Weights of a small transformer language model.
Size: 14 layers, vocabulary 8192.
Architecture: RMSNorm before each block, rotary positions, no biases in attention or MLP, tied embeddings.
Training: a variant of Muon for these matrices, 907M tokens.
Each number is 500 + 50 x the weight over the matrix's rms, rounded and kept within 0 to 999. Layers, rows and columns count from 0. Numbers have three digits each.

# layer 7 MLP gate, 1024x512, rms 0.0938, rows 770-797, columns 384-415
534523610397480487487427548364503446510520440487495509468558513476586497486473449568475491516489
491541600553567479453564474454430463468524447482460517521462439492529477492447560519481528459514
422516523523579459498535541473501503499477560515447488419519501448519587557498453435530414504551
505496449470614543560545492488495472523396479510391489584552399498477509538502511486480551500547
377505501491571436535524522404487455506466545429547429529499496488401602554501500505468514514393
476572483593471543532533516441538583496530385574522567556477524494585546627511460480522453518430
499575636469549511509499494558487528403542474570552432494453555439478470507604446429588495508496
513522540487488471505479478488553548406457483495540534467463587516485487490495459488497476557523
501447612495578471489494460468587454369466548520506523449430449433504477490538475528516534470454
491574470566442511399524527354519506480489520499406472507433467506481482529506434521468543584443
513507608541526478469571474466527380468505527498430548547536499510531430504538429474522504473511
560500444531467525499456574491584435618530541614599503529527553492480504525560438553519527509544
431458532419483469424487488530528425481639472474490511488500633454508593466562473600540449494503
484499526549459531654417467485496473527564550526512532528588453543557603507499483499495507479434
505540542483465507561523482481519540508491534501436451462568439562472479526479450472438469504467
555545434494514515562602474484529425501456508433582555541423463494485402521453462474481579521409
441505635404452477489493499470608513506485561508540583543535587565554413519582553469474586490458
548462413533491486495535459437530536507439496453447543422510471544486439537578525489624487487409
448456502411493482408422462438455455537563584517519468472558461547484544489461403579511536490482
554521563464559502499496570547461519486455471577512418432481500500489440484488508412549441493549
480526544531476523552501536466443576476417483512562497539422611455551484580586435445604440566462
580485437436472525536602457431541562518516494453624446471544438503415505508517435488584473477551
515599569514536494564491509511592459487569475565480483489537454541429535467496423491535430435534
556594463491514660514487458460532469523526512526493472530534446527527539532513558485490513532508
549583549512460504512528521450437487540529535605570550565533515493516521501466482430533517477517
571525502524493524564460445495429487507403598461468540497484482435485500504494500512529471517501
503504514460555453487481520506471570400514601460581553536455515429515476462437463510456560528534
524471494492541522520538394531501512502416507576527493570501543522352394567540616531589428506496
# layer 7 MLP up, 1024x512, rms 0.098, rows 770-797, columns 384-415
411510458439478532472525406586499487511566475509555483469529492556444477502471585498560588456493
560492508458484511501524502551493472580483612566480477454531529660547506442516533570632464462473
518561434408608458474488486597540470522423539554429553527475613425507497537447563509489426597537
405577507554418481568528648472573504541427481503525539586476516515520531479475505452543452525525
422530468551586436452452478486492604457554451490630473552541503488495540478445520501435601507446
497538477471526459473569471408501432462431393468483535594547604440554497561569442509488506512559
444561410521464433504481499483560445437439473585562520429520558531490495480452566519503502404485
457467453491410529423436490472523596461465469542518510449570478550511575509480521519410399531564
485515534423481618515550513489427545572532484513513513507439503441558507508528547558496468477513
464461499551590448553513452438437596468460550549439381511556468420543438430455437503569520429545
502375512480588491428479510453502457540521481515561515515528480474508410465509416472573525529494
412586507486626524414488505581489537460478570507454532507550438468513500466507484496454570479481
479508479530457507465533480446519461476482577474545456595486437488541431475577492518494553356496
576438484487514548562418460543552500530423529536507392403495560558496560516513554532503474554469
541401470570473559422434508399481519440478464486501529446549408560472548425459517400549498525452
429395513397515434514526469485464571532392525459468489517556459496389540498589479483549484507583
542542606416461494591488457534506556519518520475538479466528449368511336600542588449616502534491
506428537488584454515493474511513441588504502402472536432496472478467499492447500517528421425448
481563424429435492531522501543439536562472599458498515476453467466604495521520419507504422503499
429545462557422517480603552519563525520505500486500456522554518506475516528505532483509532504477
494449444437506430440528560504484452525527546499460552501459435424554514513505576621465598558542
460471469530557469516536545532463503535543529447514569457530507541490415549577582550496524441438
506550546496427519516480420507491470479481534506505492486524513536559600603436524531527512499427
532489530531511600486501554393394450436559469617495461596526535596586492508513550502560411533422
469618505469430550535505531487457540533450532481444522494515513637569535463478556574383488460472
409501513563446599526532441533526421515545477528527474508541406511512554488520480507417521464400
486481532503455495480542578584555526450476451425474431445439459441455562528485454525545532474556
447422513494555534490515434481470461575492466560562542561507478425458451484470533503469418535589
# layer 7 MLP down (transposed), 1024x512, rms 0.134, rows 770-796, columns 384-415
489498485511438469524444534542487486465528506524494481561543481499522570530541494497386483554589
480519539555540469434581543602572513488474500444649589582578433651435486588520591482495416508465
603560469468482520486455490496433541579489529478465570446487508473512507624489504581602477522427
578582495502505439488665494536556507469538473472469517576463449527485544606498451591500558498516
460511531509568547482527588453527467527500502524616504519473599474423561570494469437380412536430
497543531555511489472561512559532531486551570582513433445510540445542435565517549514620491531518
542567623492474474497481515493476464538565463545582542393406524500522545497572589501497529390501
493563494482447598458532451566484436516504492496560427469566443522500521516495449482441420552533
568492552483555449546522563463545514423458500477425499576434350465549496506470424534455520457497
406514525559453511577632532546480504480467527455355539508453493573552480516414429532434519494518
473477530623583477531516497527515474537458541583554453446479505514481525512524499443463476498526
503462519499615522441585440508561490547556544524507506532468573539457468467517421468562392557503
446518475469403496525478426482373563446486491521683474499561408508550494571506493382521465535563
510503481450503429516478541531515422537355506368533443510467502533486524447540572553512456574492
563427452504469503473393454536533579467497485520514494502486557526531534379521531533495438528488
471491571557484496490547499454574454540458528584420516451579502574510574483503451590507504519493
470476516521542488491460457496422521561454548571517520656506547508540442593609550550592588454539
426560500495606492455496436418485477423510552599452533508437493510459477472468434486417534530460
477543553458391538536452502478435438545480545531433550463454572517490375491516484487513470437501
517520443557548506504537542553454416463513464458571473456463452411471569437455569447430509556409
517546504431501527482560541556564566526478512525398590480501491459488500487542485474376506568457
516533575526516530468486461474562495460508489498484477460516586503491621439556473516580501561365
458500510466505481540542447535468387554496489430555474482450484520513563508533578573493496492449
509478538506484456505519449453495516433481526596451600626471515568506579526504435573486440581622
604528510553545493412522472514513521461493482495497525521550447439468555468544559417497459510540
451541445581571481431502502502430504501468525556419409461507492508493525499435545540482509521492
540519544414417439514494473433476506501366470459520534530535449543510525557480485506523506519620